python train.py --n_layer=17 --d_model=192 --n_head=6 --n_kv_head=2 --head_dim=32 --d_mlp=256 --vocab_size=2048 --activation="swiglu" --norm="rmsnorm" --norm_place="pre" --norm_eps=1e-05 --positions="rope" --rope_base=100000.0 --rope_fraction=1.0 --qk_norm=false --attn_scale=0.177 --bias="none" --tie_embeddings=false --parallel_block=false --init="normal" --init_std_qkv=0.015 --init_std_o=0.0 --init_std_up=0.015 --init_std_down=0.0 --optimizer="soap_variant" --lr=0.00542 --lr_mult_qkv=0.7 --beta1=0.95 --beta2=0.99 --lr_head=0.00809 --warmup_steps=200 --schedule="wsd" --decay_fraction=0.747 --decay_shape="linear" --final_lr_fraction=0.0 --batch_tokens=[32768, 65536, 131072] --seq_len=768 --doc_mask=true --train_tokens=241900000 --steps=3707 --dataset="wikipedia_en"
Each number is 500 + 25 x the weight over its row's rms, rounded and kept within 0 to 999. Layers, rows and columns count from 0. Numbers have three digits each. The size before them is the row's rms in percent of the matrix's.

# q: layer 6 attention query, 192x192, rms 0.152, rows 18-31,50-63,82-95, columns 96-191
# k: layer 6 attention key, 64x192, rms 0.156, rows 18-31, columns 96-191
# v: layer 6 attention value, 64x192, rms 0.152, rows 0-20, columns 96-191
# o: layer 6 attention output (transposed), 192x192, rms 0.221, rows 0-20,32-51,64-83, columns 96-191
q18 100:509504468479491532476506463487482517501522510493509480560481507503465502548481503525448522506478497534491528537518514559515464477486492547483529477514503534509486516478502520505502533514507550499501537531476574491494521467467561515503472497539494500491486492482474509514503493471523504502
q50 084:470522503508485500552530491507501520481493488499481512505471465441492497519489562504534500535530450528476501481471471496543469476515477542534527515509508510501523481510472518486483506482514531500438477524465493459505485476486490510476493545518496466497477536486533477483511511484463530479
q82 093:475496506476485507502479507482491519503491452473487501491515489489575477508503494487544512534500565513517514492512469459508501495492520495479512513507513511553503506499522498546521503490501496484521494467470537521505470455512508517499475494526523478431579464468485505543534488539518513474
k18 091:506482529533534486524459515474500513530454467542498496515527505508474512462484551541522546501510494463476527530477539511474501508497463443477516516471486468481493491488486476492489517521458500504489467561507475458456494509488477532459525485477513499494453496476490558475495501496526500505
q19 114:483479458499499531503521448493534475508501503479495471506471457483452495469481511459518523511501457457512574445521493499474492496516492500498471486505498504537473523550508531480507453510488471460488534452524461530513460478497504507512483490513514535498517509524488532508487483510469518507
q51 088:508495521486491528527470470505517525499548494520476503518517508506516490509472512495461518433524456472475509481490489502486486443432488519504497493493505517501556501538528508547511488501477516456505532531468503511510516539457507548478528535506486496499498531455494453547451495522504523484
q83 110:470454463488507484498518496501521536473500567491519494530520532510494509494570559506497498458463510507489487515476476477499520525488532489507466498525480520476525522511518529512521545488506470511508496490549522500510490504460451513499522406542522494489473520478491501496482537508525544469
k19 085:540524483482538503528460489539503520511492483470490511497482527482541535531463473497542476483532546471493507514505510481489491486520519513498465457466504470475478456503471466510529481497541521545501478509532509480454551485501534499467510524482555503499479467506526474469478479496516488540
q20 109:545535499490487490552510487485509507465490474534485504535469507500503462550487526477502474457501549495532493544502509496503484505526537489498472495488546493492500497540480506483466459515467462540475475515516510502540512511490494484532491497510496525472515447462509526487544492537527486511
q52 092:493534454501514530523547507520474529520516517464507490500499493494501527500527455527517507479500469507540471452467474490533508506496448493524503547498475533523507501526494520513489481469525474474480484544511509482498508475478511506557540489511520508484489495475506492550509505474509533541
q84 092:482503517481480499530484506486512502503498536508468516489514520495567513476448457508498505508529503530501488511549499501504476459488489478495523489517518540506489454508492477514497489466486540526555518516502486540487463484484522491483472549448504522527504514486504556487491482528466498505
k20 096:499495504517507500500522499461464488527539492481514515438465492499496524498515564521525524463498473531505487509531518490521511515489511516525497518470521469460525507493521461484466477506488480471527458508468514483521489492482457534512486486480459477442503511524501506476488484531490519512
q21 123:448496486493491492512512536519492487505521539491506452496545541496496495484508483521523512563476460545483473478483487484502493538467459480492500511513505507495517501444501470558509503467500503484492497535493513474512482505518521462496479557459522485531495510531481496506450562460446508467
q53 093:478456478494443513497518511468494516496504508516512489555517511543480500544509486490500474524512517516507505513517503556531499549516490489556491499504509531505431513462476496532471475497554529515534494495566497523524554539541506503495494518511489535515534492510510520530519485465463501511
q85 091:489550526517486537502484520487490468541490457503487502499508482511502490520474520530505499524517514477501522463472514496496458464493469495494516505470537481503496468515485499498477478490493471498505504524521522519489486513503541491481496575440436528510475482460501517493533535495440490492
k21 096:488514493494466494457500486428509500522540519549500494512509524537497540479502517489496497477488463499504512500536500518514510497538512525524518512494506488493490523480527493499488504500526492488497478531478532487506477505534499482516534541529534476451499496522491509529551524521513501527
q22 097:502486503522513484470487433485521447521491478460474495528450529497524522495487458534462493527477520499469471488514515509508520490510456494477511487477469515486528512478537505503461517475538510509449520506483514456518450460469508472530513536488540484554487493493481485473492483517504497472
q54 088:519450501470471468470541460493513510514525517503482518432486476488493485475522510485484468512524504487507489517543479504482511540510484541539496506514535507488456482506485494477509509471511464486503486512503472464479490519553490503507516470500518502492544474480460504500447490493480520503
q86 102:508470474460507484480525500461506495532574473484525500492470487499446482480525495528528550511546485486506500484466502485522501491479492503505477510502513489579565469523474497460466484516488511468554505546511553479476534514550508481482492494491486497477488497524536507519491520433482506486
k22 103:479518497505545509511516489464485495490497505495462533539528447522484475470497510507489507493489476503482485513511497530463520500474458498494482505515520514450505497441469544460486504496515433520496531570482465485469481568558508520462523479521482480509519510495487477509479498478472483490
q23 115:483505517464485521489509494488517474467424495540498524468499516567443501486481472501517507479507533490508529516526491463492507485492510485521512534475533500489529470500491502466454490494544475467512520502492509516498544506520435541493487522498504521490492469505500462505536498540502492493
q55 107:574508441514487515500498471456501473552509462488517503465470503513507492452501514473493506487507509497515510526518488546521477487489480498483482491504483463560535498516470516472497535523474484487492511509490480529501535537498503528497502498524477484490475533527491481510476553479568493491
q87 097:507531531432502481498479490510521487495497489469509480482494511504498489487505520495505527485438493468533486503505499490506529519526429495506541479508469514474503508500483494488477516505519461512490513527523461541525519455488467523527503487549529522475486498495517457503477523514537480518
k23 104:506496509518505497453497514535484513500490525514477482498525486497542500503535493551468513516511528524503476458453498444523451502464550508539506482507537496513486491488551493536486528464517514457510512521484528482485493522532449465488499540499507495476518499508531522521454506478512500487
q24 116:518488531543515469525536507496472517496518504502515454518518516502493480463540489528458548559485506508527518494486525514503492563515476546497486510453465476527484494472467480508500477479468491548485505490479529501502496525491527489478491491484462512526506528488511524468497535453507474522
q56 096:502482516507494504527477492516512497536508483514498490499466496529540482487565507512480509517512493489494509516480498526472481535501514493523470502545496487501508506478488494471505457563484545517529544481489506528460510479504494514477497507503457515505507513507524525481517513497509487517
q88 099:490458515532489490504521494495492528548492524488500477478508486495546490471505491519485509506530499506493464498510470474478461482468509542489505497457525461499529500503490495457482437529541489509506470442493551552505475520517519485473513504485438489493506516485504496510462511504467502519
k24 117:487498543523552464506501528480467537552481450546488493521518483455533476480463484467473482521523487550522518479523536468497547496481526478517490496505527510493515459515537523507490470564525529503518473496497484462473508482480501528506503481507457474494547469518455493485464541509525489518
q25 115:470468547455478473523511537474532488492475450505504522457481506534473493492520472530484517494519495488504491520494494545497518489481489486479498484546524476528526532476479488480520523513509477530506463533488478476522528487507540542474481545556509544508477504534460498507450546499535472471
q57 096:481509486483519528459491506493460510512488497506493512504513527475502486443533500496489517477530501502530493501496477524500492541450517475500491530535521500487481477533467480472491475522516547534469506510516508478524515500480503452533475485505488488489530526466509479531472508494543531505
q89 103:500459493533530531459532495512507536453522496493493503479489531518481462498504470492475481498555473499484509522484501477495540497505494481482460515482520493475456510516501517482479512519497497506472482529492490523535508500437495544487515478461550501535462480500483479492480507562542542491
k25 113:489500473482486466489475507469491462523491461542481487477513478487510495493510526545463460503506521516504529498531472469503495470510496536461525513529529481536516486478530493508525491500534530455514458495474480481532512520516531512523528511483515482478517563506495507503537501483521463510
q26 120:518539526506437540462529531513500530545521500468484512511479526489532442590471476504508497488558465503497510539500544464517520479478525497511477482500483534520479477505507483491473475513484467475493501485484522512492503454543472500562502495493478515488541502523532504518507504509490513477
q58 109:487516504497496504428477494450505509535540524569492497464479462489514458509504505524465526519519502515504507518492465488513454535543499485498508511526513512538499513507484471502501532509524461468516504482536515471503463482499507482473505511506514506508496516486512465497522511547496512481
q90 100:547499525490459500463512549525462512479546502502470501503542506494503509535477477493485514511477509461509523528493524508543483500503525488442488517503505497462451495483511483542511485544543494494476495544470510467548492556490478504522433482513496464464491517504525508493489495513504544484
k26 118:518490472509486487527504506526485491472521470497468488492498482524525468507469504538518535531491559486488498522492494458505480499485495500466517494518521502485519528478498501503502469481522488502460484522525466507502530493446474490516464486466506514462471462465413522483527486501461503505
q27 137:529458479469477505505541479520511468506480503519522498479480493520474496506483506503467499459513474483531499499491501506475510488491488519474493484499513517511479520480522463540490492498505518505495509483502479485492508511467489477493495457495472514482480458508517548493556502530481435533
q59 102:479480501455509532492528505490490466465473477527525541499472482563512482491529535514498515500505495524486488537520519492520551507494499498481485506488482503489517502523495504526501488512511469516505507491507533486476475513511533492494474477491471517501526465592495493476524534525478497523
q91 107:500521466530522525521487490523472543503509516503526467471488492455513510478489532496469458489515511468515501467503514492483485487483516498496482506483531501492473496497492486536462489519526514454506492519524467490520537536492459526430452494498463512513468495542492494542569484527479462478
k27 128:490512497498504492573519459508475513498465476500512504539483475481525493535526503492510488507537500487490512464493473445529496499505536447463531464533537524486449524487482497508549470488459498485476517457485501485477521516493503518482457446481434490463506479500520492475549470518484488509
q28 124:470508538506481537481490515506460515516498520512535525478433509496478502498503464463520486524501522508489501506499510490511501473533483494514502453469544486478437524512496460500448543454482511475489487514510485496511497484526477511535497507512538536509504540503522496504521458496499461448
q60 107:473495519487517532495470500558502494462447487511474497535434515553531451497469498454515474463516562526472502451536503480477525472489504501542518459528454504489458501486537515495481501504475487471472500485474487501461558499535510477554461503518528500482507491508490436527505500542526514506
q92 111:502488498545520495471489476514468538527527457483535494486470509439524511465517488529506541478500501496493445531508499495514468454506503534546457463502454447487474495504491531488509501481493459469525481528526470513482500479461489487511495504551475511509507478477461502521462499502482479477
k28 117:489500477477501482528530527518510515491488486487477459528490506494502497509507531534526482536533557490531533504514473526492486440523472506520486486497476530516463530505522480517468511499477519554484541507492486511477512498504490534510476530511513509511551537466528501505477500517536506495
q29 124:492448541485481526506496537518540516528482482574494525504486525538494519495468511528470536551522562506500508495472484489503527463526515523528518498520556469510512493525471469488479510478511510491531504482501452490517499507438446484502497508512487515464483521525483488501480515529549529460
q61 102:492498511503453502517511509482517489513469483518540508465473501508486480523499519519508480530502538553508473513492490475537532467537546522499488481469539515490482503464452487511447495534432484526441492498510448497491477467496501496464509432465496536522493510514471554477486503485506518530
q93 121:467459480562475490500532524504514475483480505500476497451496495516477489529472509527496492538517514538509508488477498496494490516483512521540510512470496482484453509470541472499518473473509482496500499502456495530498499484529515513427485467488472547494497537508463462538482493507522548457
k29 128:446486478498496486499524469510521482494500489511478517490442515528546506488519514507543488498511482535514434514463489521538534491522526505496534506517525518520498516534509466524503552529513495476488541462518484531508462489461474488522511552487510509519493519477527522538461486530514541453
q30 146:501485458506533455529516506532480456530500491499471539481480524442449475468464506481498472482479503495489481483519553508481496492515508508488478478510490506433535508515538463525482483480464511500510501490531486492440511452501498503497456492492480532502533461534501452535479496516492459534
q62 099:532460502508502489498496475494505503510508470471457529484478485531494494554503489451556536491511538485499497491493481531521475492522514490514494509444511528486512466529502492553480511529475484473522471508520524515506528505522520489507481548474516506494459506554538481479498534469463509504
q94 107:494481452490528507520472509499485491533514527519501522493481468507528515500501531461487480491490501461488449481495475480502490494507462507493480489517486452450460504515535484517477517501490495486512513459473480503505481480508529488511486522516480543497490456517474507528550500493460509511
k30 137:529533494505562509503518496516442482518515468461516514492503506494485492515490519493517525479502504485440502491496488471557502505513516538505489453513495492512507537502534514504534527485472504529445488473486491508498453480544482528433481532496507496481533530500498486474497484532506497472
q31 132:530513478508465496433504501512491475479519482487492459504509511500525493497500457498531474514485504506432479503498495531533517479481513509507456502502511473548502544475470487444497530472471524490507485478511484526486508493488495493473453494491519493504492503477483490478492550501474497510
q63 104:542454531503484532479500481486501485447499504500482490503510473488460489470471477494491478553478500517447509536469519538540500448549506484490467480527497516527481497475507487470470485506501481429490465519471507496525508525462497449502543495475531475474474482539507520469518450511468488508
q95 106:517499516571500501456437485522497558464526496499525514505465567490516526493512512539491523526501525475486486476509479449476518438497555542500507512523488466554469514473464480498483508506495492507544479473438468505537487512519515497484519510489511497524514533492511505492533550486478516519
k31 123:461508504531507514477487481486493509470504521491486513512462511473541506489527485531508548463476490489496513480521470513500474501484487478494512517495494484514446476529471444478491510534473514509530528505529500531545471508477511448466482479501511504525448556489489536507462503504515535459
v0 100:505493455507513547537494509517474526475503474494473470510495463475516523512511550492543476496493509548494494494551481521454507501507500534506548481495505490526491545506500482524472505481468517546508515528517529544465525521507539505491507517478521482502529505474475538484497464497471473500
o0 110:509523506504467477483432499515520501485511536505515502485525502499521546517524522515518483537491535478498515522458516497513523477480520474511466516520464504490493542506507522516522502495515471514476497472493492522535487504494536484503585465529495494479491535509520520435510504523517495486
o32 096:509508524507508459477515465522539479537501520520495523505532493496495491485458475448443494485534533502553484476522464521508475525495504509468547509475535528525505488473484485469502540490509515487531495497513438465485488528503468501483451544523471547512558521480470485538495493517512490509
o64 095:457521472491505514506527512486473502482491459498543474509492476509505488494505491483564524515510409499499496496489486484497484482469483508524495479535486532515526509507533519468496476486473510505505507453504499494500490544481494505516498464527513431537499514526532498520456522486481527472
v1 107:512482523497536462502524550518507461528531538511427516487497531525479473488486480480474486415496481527504492526452534496464524499523489475481485476494495518472480486455527515517451461488503509509462508522508506486486520484523458490511512507527504480472483465535470479537499479549501459494
o1 113:515498507545483507515524492517535486523540483529505515531460485478494528516456479502472509502495522509503446530493467492483507497504436529477520476516502536501488513515503519492495516505434494503500463439464546492537503498478535500485477515525471534519491504518504516510484497487512512566
o33 098:517498519480490507517487502514498522470474517519499479480465500483508492481512495522489548526511481485532479453542490515490506522489524517500497491523487426532491522504473540482484510514527514485500536504517479526487483537494473500502496501485523490520526484532534513475512564500517486505
o65 098:498486463508484491498560494492502522479468492453486512513509497547517489482517484542502483498486484517493561504482523515505501533512534500516478533487511541541532477520542485532516470511528540487487478517511531525499518443477482463504516490458522513521443533455456516509480467511504508478
v2 093:457473542534540545517485486458518518519524517479501528524528517474507490501566461483483481446512486451507474496497465514545485486531524479476557482525513545542505500487496458482498475555505456516529517495479491472437517487517487512513510490477480512482497498505506485491540488479499485494
o2 092:500558501538520495480480526535502478503465504521479505492543493490519489529479491517493500471551487496432480489462492488460492558496516527521479507500497487483507515459510485502503507514454510511480503533534441508508538545533538504528550552536538494525511484481498532507495495471475539496
o34 096:505461519458465517520530467456547491472495501489523481490533507502506526492495536506518499542495485516529540458499492507481501454513521507497496516534460531448497525506503501563511487481504492483446499518499517529501477457466512447471500487478422483501462492506474495479545499521511474509
o66 105:490508480476443497485477500495522505512531456516507493465447485467505435487498496465467533538467487466526548551519474502504540487458481501531532485492513503501491470532500553470499498503550486519554461496507521482501519483520506536525442484498551484498523551499491483549502494528495512530
v3 115:518486487486532494512481499515510477541535506519476471512507487490494531485518520472505518503427541485461502417473487491479498474503509503525529482520513485486506509506537469506523510476493531541498495490506474447521528509532484480508461464491521468484488489545485479510479504562546540503
o3 131:486489502514562529485480527485487555514490480472486495475505493469472483516489518548502507504506499515510490501521520483489513532552513516473488472490524485520465499523476533475506446529494506500499508495448508508468503492438472520505456520491502510524524503504490485442511477521500481515
o35 105:483494492546485481527510463494525459517505530525517532528486515500503489538487505478513474495478498488477525507533481504510486500536499495483524503503531495503498503504534451513492526495457461537505531551508511495493476491506514536502490504530508507479526473507511481539487480478551520449
o67 090:482517536520444522510503472530543539504486540500485463467471521513514494472472514505504500489484495505489508524489467532506504472475515494538514515495465540455524498480469519497527533500509476492503462488509495510494517496523500455505498473498470443543496569524538536459467484543474483494
v4 104:475515523498497475501531469538527525475462517515507446562532452486516524516493468510521483499512494499490513535496526538528491484497460515481532500527514502462506523510476495496494529458495505510543475506484514474497517493497508476550493492482511530471494499533480508465488504497522541499
o4 112:508507470496489498517518517493507485489510534477477475474482507461460493497472470495472517514481499481475550529548473509521497529490518511505517546483454520530502508550507502488497480518554500464444552494524498519491520463483472512501475523504482468558467467461484516478498498520475520495
o36 092:516477491506482512472476477494465493499521473509513497482448490512484516514529485508475463524540513473506503495489538488512483452491487503482491476517511515528519487460463505452481533485504463506537531506478511494495533508490482483480483494459547462500516540523502479515510464478531493494
o68 112:495532543550508497485465474518501544513482457532487526475540505524500505462512510498470522502471502474514472455546460517474504514514472505466485517510526490464472462485497509507532508495508553482490441489508527495506475499508489515452539524464473527486507513473513459533526528481495491502
v5 109:534536493521527522446507504506508486504504534507519509516499464497524508519509472509540461470516496477496475530479512587493567541498492534436510487520509493530483521497468482523491510489491479489519503478478497526491537467520506503500530527493517537537472504537515486512497484507545470481
o5 111:525495516460466498529464466508510482536491498535528536486526514489513515511500532492539541495524499518491484517473516470516507443444422478525489546509511535475508493491513512526489498475483495478535470455540529468519541530489518526523510470548458503468492467489480522480565501446529498510
o37 097:488499516513516511513467473496464479450516478481501500520475516496459435501483479450462490498491500539534529527495517464506453521555514478543477503490492557527490490487500533529559531525506546478497515487503492494481538459534477477500506555478543501459465494467502519482494498517498464505
o69 099:477492478517495481499576514504510506504507521483504441494560498514488500468504498511483507505515501496486467470502506515510493501512529488466516497495528451496484512454532499484513458532527479533467510535485439487477504498495505491500517501449465459549530511520496509506473519543492496506
v6 104:452521514492512541527521491560500539565466466505520483458484506472448486534530534514476535525518473494492506481493528471512492506465483542492495507460540526519477511499519489516506525512505489521519535496461486549488503502478557506498478448550502477511535530468464499485494517497520527531
o6 109:483474482514476493472487485495506466488499495493494500521498456498575493474524506494484478465474521513503527467483479486503472513493534493492491466535512441475486487536488461511524485462486523491505531532518516497521471518546505541493521533536514502463494516501532497482481466539471508527
o38 091:469551527535535461523487510480491500521529485489522505453489510468461539538479534456492495466490519498454512531502537499527499481527471503505479492515514511527472493472513532490501515490517475508447489504489495441510467497475471517521501460514529534522526485521525509495511446538532523478
o70 104:506492511531478483498535519457484462496526518568478510469498510494464533488470473511536502518492526531530488505496478517520511437538507502503495516486499481537515505481455530485468533551545512510525522526500551547470531479501515471478514543496497507534484475509449506512537535494468467504
v7 098:500504493476486495468462519503461474545480537496531548537489495492492537503518483487496508533515500495533511491545555482478504494512512517477506526509483512533528497459514485484484506488483508487485516501513471510500506469521537496535532457542471502520554496525477516532526536484526505504
o7 106:489478480501480506479550532566516485466481514465478508501523530497498493486512499506478506505486537490521489549502534520522507520519468468459525505544512548526510520484486478466522513504510469512472542494494488500506497535506487455473466529489487521540523469525496472502437507464501517506
o39 090:504543482561526502525463499482458542509488447512503454438481525460531500516512494499464479496471496527466523498496458506468518491487508509454501493506516504485523526486481465553472485527464497493526452461481511473540513515485492481508501490524491512483493477453521468506536493524515516495
o71 105:518458490457524473466498520487522475500502529465504509494524485517511470516500492494554543518521471468500488472501461474489489501513519540551484490475472445524514488529520516529480488487517504508454494528524520540484454446490497507469493528457509474450525499472486482484475485557472513508
v8 108:530465461527499490483496485478505508502506513514480508506475517476531463497483508521490522497496486476509475492444491509483498523473530500467531521492475519534450489469519488499479508521552503465495470502533513479524543518497490484548575496497471514467528474486501530506502434449478462540
o8 117:459495485512502520497508487542488506572472517516480469483493492523533514500519521483526482491493486520509528493533490522519492506512482499490545466510548492494511518504490485517490491519474515513477485483487502471490432508466530493470495538483507479489521534525514504531456490451499501495
o40 100:527517508512492514484512475505534494493525506516498501491505523489501513539490482507524514481491488542489490436467507461501538529502498516528452538497438498512525490530448524526523528463505515505536512477488530518500565467495507468497424473506489493534453474532503493478521478507517537542
o72 092:516521521483534470534474538490502502474537464487531564506483475492499458454502507500445541505524501423489493540504497482502487504480498502521503503520490489522514496478527448519490504503484503509486482528505473514502463562507454480511543474501445518520526471444515497483489511490502508434
v9 112:476479500484520457478494453514476548501544513469534465473491467513505500454488482542489529508505455504534486482486469506513487523548515535502497501487507496457480524519536519536504465506498491470445522510546507532498488544479496507529523474514471496547518457509504482511530467479497464527
o9 112:480533549482499505518469512568532469498509485513487479504559484504537509522468500496511485498481507522538487491503470528452501507476524476510509464478488508458453487509471494528489477502446436504506507480459446485509519508514515520508503535520522500513512502513461537497476473481511479509
o41 096:492501469514499486486519518498519495491501507475536529512476522479499530490533479486519515545472516480482497532496511477473518483487505503477487451472432508478507500510515559490505522459504474503502492509502521501459494461517472514516477495507497469507493474525561477500501548489502533484
o73 100:528541496443489517490521509452483447518491473476508480488550509504478472484487519488523494472536507498481508468486520483532473551525474485480526538516525505526530504528483448487485508519523501473497499483505482504524482495496505481500492490471475519465506517473540498497464480495493508496
v10 114:463504505522545449504524492494503504491500465502502475476439496531492476495486552483452487478528530494464457470485470449520509499516486529517524511494554455490545550508522549536534487495492485507483519517474473493534521538512492525490468492534476519486503515497487492509473482495487522546
o10 126:501490479505469526501478481495483523498511502511484538510546501515485509507493484509509488476518537493523467515481508500522535476445533537550506463519511454471470495512458471486472493473473541516515494533510505514506456484507470499534542449507504509501513497495515502463489516486568518475
o42 095:488500525436504495521521518543528531538504493472516496496491503515478484485508465525478474496479508538475464521518502494453474487488483495460506480495506490486506511539521502483502516497522466475476498521527487466455465486469496452499486513488561479493522539505500512516466542502520502516
o74 097:512488516501511487526470488499505476462490503441528547518456503436514512480524515504508520513516485473487508568489475518526498516534498473507464503490488520491486499509496486529503515493473500522481503499521492456525531509488516523468506499505474519477539479487543496533547460489434511502
v11 110:485519510499460516521495545492495460502460545512493495503510512511487480476493495492518534473519505514497463500511533557537512490477509471517468452524563474504502520514503465489482521525482511488489520511474506461480476477457495515436499478512515506475524543496512501538482548513487498490
o11 113:541499485523536502477522474491492500526480491462525534537492481496467523482519453531494513519503501448455497499481492457482495517527444507506505511479497499482504504491521559486500479493523518497523471482489541510498505526555502524483535500483473495508504476472571452460493500513453470488
o43 098:505515515516499454474485506536448448490468473533433462464509501503493481515500516450524492500511479482516516478466487509472474427507480499505518471485514483521487527501511502488509528500511480461521512492499470508537482502487497482512498484503482503510519467525448551499506469466511497508
o75 105:505498512527518502512489510464529528506499482514548491483503494452501497524479517500501459476459502495547476516490507508537508520478511503488506543530486500499528488524461468516508503496491521540501497552522507463497500463462488518513515475495494530489454536473445503508520515505532496482
v12 101:483484505482513510513523508531494491521468506533493514536501486521514489511499522536557463489494482462448441501497529487511492497472500486546474517448459514516495510564503539444505541511514523517485525493529522505442519486493493524450491519507507533448489507444453501491529513560521543520
o12 096:499489500476501527452505515436471485489493485485498505503489522496489533523534467494479575532508481462497481498475503526502532524471557479435480547491499460511517505459492503498536513526511532491499506551483470528478496481542506547480515474527515469527450503505504492472453495537479438520
o44 104:443498515513494501513509474538543493506467477477500540513473496495500512506479513487483457521507495539524515486513495538507522535497457496512457485486520542503512494532516506512523510495465484526525523481491523543536500531515561536496440512469492560474483514524511495534502468443518502459
o76 097:497502496493497520535519500521507486486470488514497476488506526498516478486487472529492526528485527475490530512488491488494493518506494502530496488546484479482469534522468534495470473478513548481477493514527463486466470528484504397542493533475520505528540518503448492483540524530443509512
v13 102:527494498508481518488529549493498474499478485507511485500489515495479521504496537523514489455513485470511487513470528494527488499442467485465525539523502471527484484484532530526497535533464521508496487525502539551439526468537521501500433494473521509491462508521527504483508522476488496478
o13 106:494526500433497460519459487439547507530485486499487462524491529462473538523469479489471498519502505491521486510482533476510508493478471488500448519524511451518460472513515504499519474500494514499475526478488488481549532498518529499513537492508499517507541471474483478478503519525507478514
o45 093:503504500487497510431510486531468445478545485479496543535515500498516434512466505486492442550514514513484520484514528503479529571522560521496519564499502555514508498493487453471525494507440512546498505484507499491530495493476500516486482483493514495482523528513519508520535464498504512551
o77 099:493450501535505470521529508500485493508456481495480555515504482499513491493513512487503486519477485490500535441513458498506490456530501523527529455492522466497541522480479472472496527502531526514533474504518535530478478466535513474509492482551479509474454461506483491466519490463527513503
v14 101:503452511497494503504527504482524502507493494492514514521550427545496513503512527497521536529494510418475485467492583530543517514439484533512489528513493451492493503537489511505471483492488493519527475534483455499520490521493481511512472520474495505484494514514503507511494524538492520481
o14 110:503486494493467518535499506468524485480463512474533477506476520468487458472480472541466473470541493489494516499453436497487456535549481519490531510524498495552465494488541491453515479507554519483487520478451503501502524490515464516530490510517491492512508496449500506500504474530483488506
o46 097:517520499444561470508502512535487520505507460499507552541495515470509524501539516500486495481504541537560499502521495533501530473503517508506509507509504471500511514500495570537506497493516538496491506494525518478511508459475497483466511485522445498508517487494521507503507495460544522493
o78 092:495541521506488494446517516466530493530522478515487501475508472501465497505512512452536479533485493494514499482482508462496506500496481453514494482458480485450463499493500485507473502500449467517493509480498492510489466528546514492477522493477504474524449509544487511480470556490493491441
v15 107:503511525486451502495492521458481497505475484491500486505510490486462478504518509495489449514525539475531496548520486480514481490502481508514513509506524511470538477565456513491518516510494504519506511540503527486456480513514466539481498474523531534506475517482472495514492558453535492504
o15 113:516497480524519506530475485525466497478490527525512495499492495474451479526454497473501481501506481440505501503488537480514477547474501536524441499505512484537521501471509499461504476489475519481530445473489562497536549533495500523537526493460500462463525505474493507514538514543486502478
o47 100:462460502517507482534514488548527520502529511503500474499527527531515542512518515515535479484469516533441527532527535502517532498532490507501520449497518507488468547513559489549508519514520501485472563492504457525522489502483541498510506525524535507534495498564522485519505460496465505523
o79 095:517517477423479503510524497485478483485517484517471526501478456510516497498523441488486563482511486512502513488485519508515478510481458437499499528490461522507530520543489498500484500497478526446491513538527517491496459503501499473517458479504485526469506484492520496496447507486516504508
v16 100:486510514504476506479438480522483567480491472476488483506543487471512501489476541489498490448524509508504483466465531511486458500509482518510495495514522456480503522484473496481475541551524488481469472496537484487465492545470468473537456492515502526534511511469478491519485469543517506512
o16 119:494517515540522477501505489495471488480477512486481501524505499508510509471517511475502493532468502499484569518503492503550451562503542519548494499542495521545448500548511500457542488469498531547526565528498524524553510482502533513479508536491488467491522518477496496470521512536506494476
o48 091:525507495512526489460517536546574477501485507526528557481463490505510466520478515490533506531465508529521462538496514479475548502537497502486499497483492512466525489479493493511494523497517517519500448490519518472512522509518482498567509494533497497488516477491501528495505523509490509479
o80 099:476460487478482530502505510506490452496547533508508456529547497477496461524503505531475479483533516501503450519518515516487526491489481528482476499473522506514584509462479508517497475480541492474490493489506481483449491537506489484513475488496530532467512531529539509511491458525519511533
v17 105:486471499509513484546521483519506503458486447528502506474453459516491500473519516508495478530482511495482472448476482505551500484500487525493548497485566480482523475543502482474517535504499499537500507485461503482473532508523495457484467455534497540513525490507472484483521512458502507487
o17 119:494501506510501554491465506480514483504509485475477548520486492502476521484443501486499550471511499449485464497503506475518532486481495484520469473571505475520444506495495496501501459551462535530500490557487487515493483522512483519516497527498513491505513546491532502477446469529520504473
o49 099:478517516529502467472511537498480540522510484503486487531514528514464497513534461524519499505495496510492491507463511505472445498504464483479506477508506569564519472488525489499507514487537504544499494514518464542559564495536547511488492522514550457500517504511517491498511508511527490502
o81 092:526548483492488478505522483511505517527511503533483489483513494482535518480518524498508519487483479492514515503541463510451502463496486486495542495461482491455499540520524536473517510499509469469521509461529485487514483497464465554517479493516478514488452482497459471497491498456486508491
v18 111:498524516492474512479483530485481533511512499504549486513529514516496511487473481526541510535506507488525515538507517503507482502545461527496490460521530475505501535524486548497561513488488526485473493491503501492501495518406495555501509514501490469459485543501506458527505501526493506473
o18 121:538519482496496488439499492459501499468512496522495555472489488509496484492479505486500465523503513483514534538549486484493501497493534475450490589434477514499577532474486467500479491497508515520494464517492509529482502516524477498479480502461473517499504473465488464479502530445494488468
o50 106:454491509521553473526531504489467478444481443467485514508517500491500537544502489516476547466494524458510494452495504476491557528516525526485541497504499460512473474498532475487518489525527492503514524503502490470482441496511510482486496516509530492502482475517472504483500474500514501521
o82 090:524495519497459529463499523498493457520474508484499467519478497514517479551526507510477457484452483525470526465454487489544462548535543474526485465490509516493483496497514510488469507488515477509481510495454499498536530475485486520520506493522483490521517524482541551524484487530510544519
v19 103:505483507514489528451537503526507537480526517538544506468489514549482493563490493460558509499533552493491522554531543484487479552511501503540485472502518498504484500496509512491499500477497494502532479477458497516494505444504511461518508541484487482507524498514501513481542511518487480507
o19 101:502496496501478489516472510499469502489511538529506476454525471478481545490506504480469489519508519518478467519497447545505468475480496491487481484476501509480532518516531503520517502470506474543490523493515504482525524495531505542488560476538510507433517487495528530520520520480540476458
o51 104:470525508430486510505516483530488515461469497493490498491468504501493512505512452539488527502511484490480526511509544484503505493511499506511512573505506478505445515489530471479505500528471518483467478466552523472482452500483476522483445504507462485494470528505497494490509494494490522501
o83 098:509517481547510472508500536478502497508532463480496502488540518522524505486496501499496491485528494511500518462487505530513538462540527496534533490481443513476485506493461486542512525463531517477505502510493485501471512463461499428504501471424527494538468511504501508483459476546503514492
v20 121:440484505510504471516511471520483510496527452496533564499483483521485492514497509518458441496520540514528506495476487514473480493496491476492468488496510468508512511509535477511473527508513476522511482511444434449520477490519542483494511516532529536468479506479487528476480476483547488538
o20 142:504519499466492483498510509474467446449486487510528506489514469519470472505519505502505501456491528468527509523487493528522498471517503471528524516537480519520499509508469465508468477483475507507532540515514557499529513488477454462479524477466497487522490515544539537539470493549506517511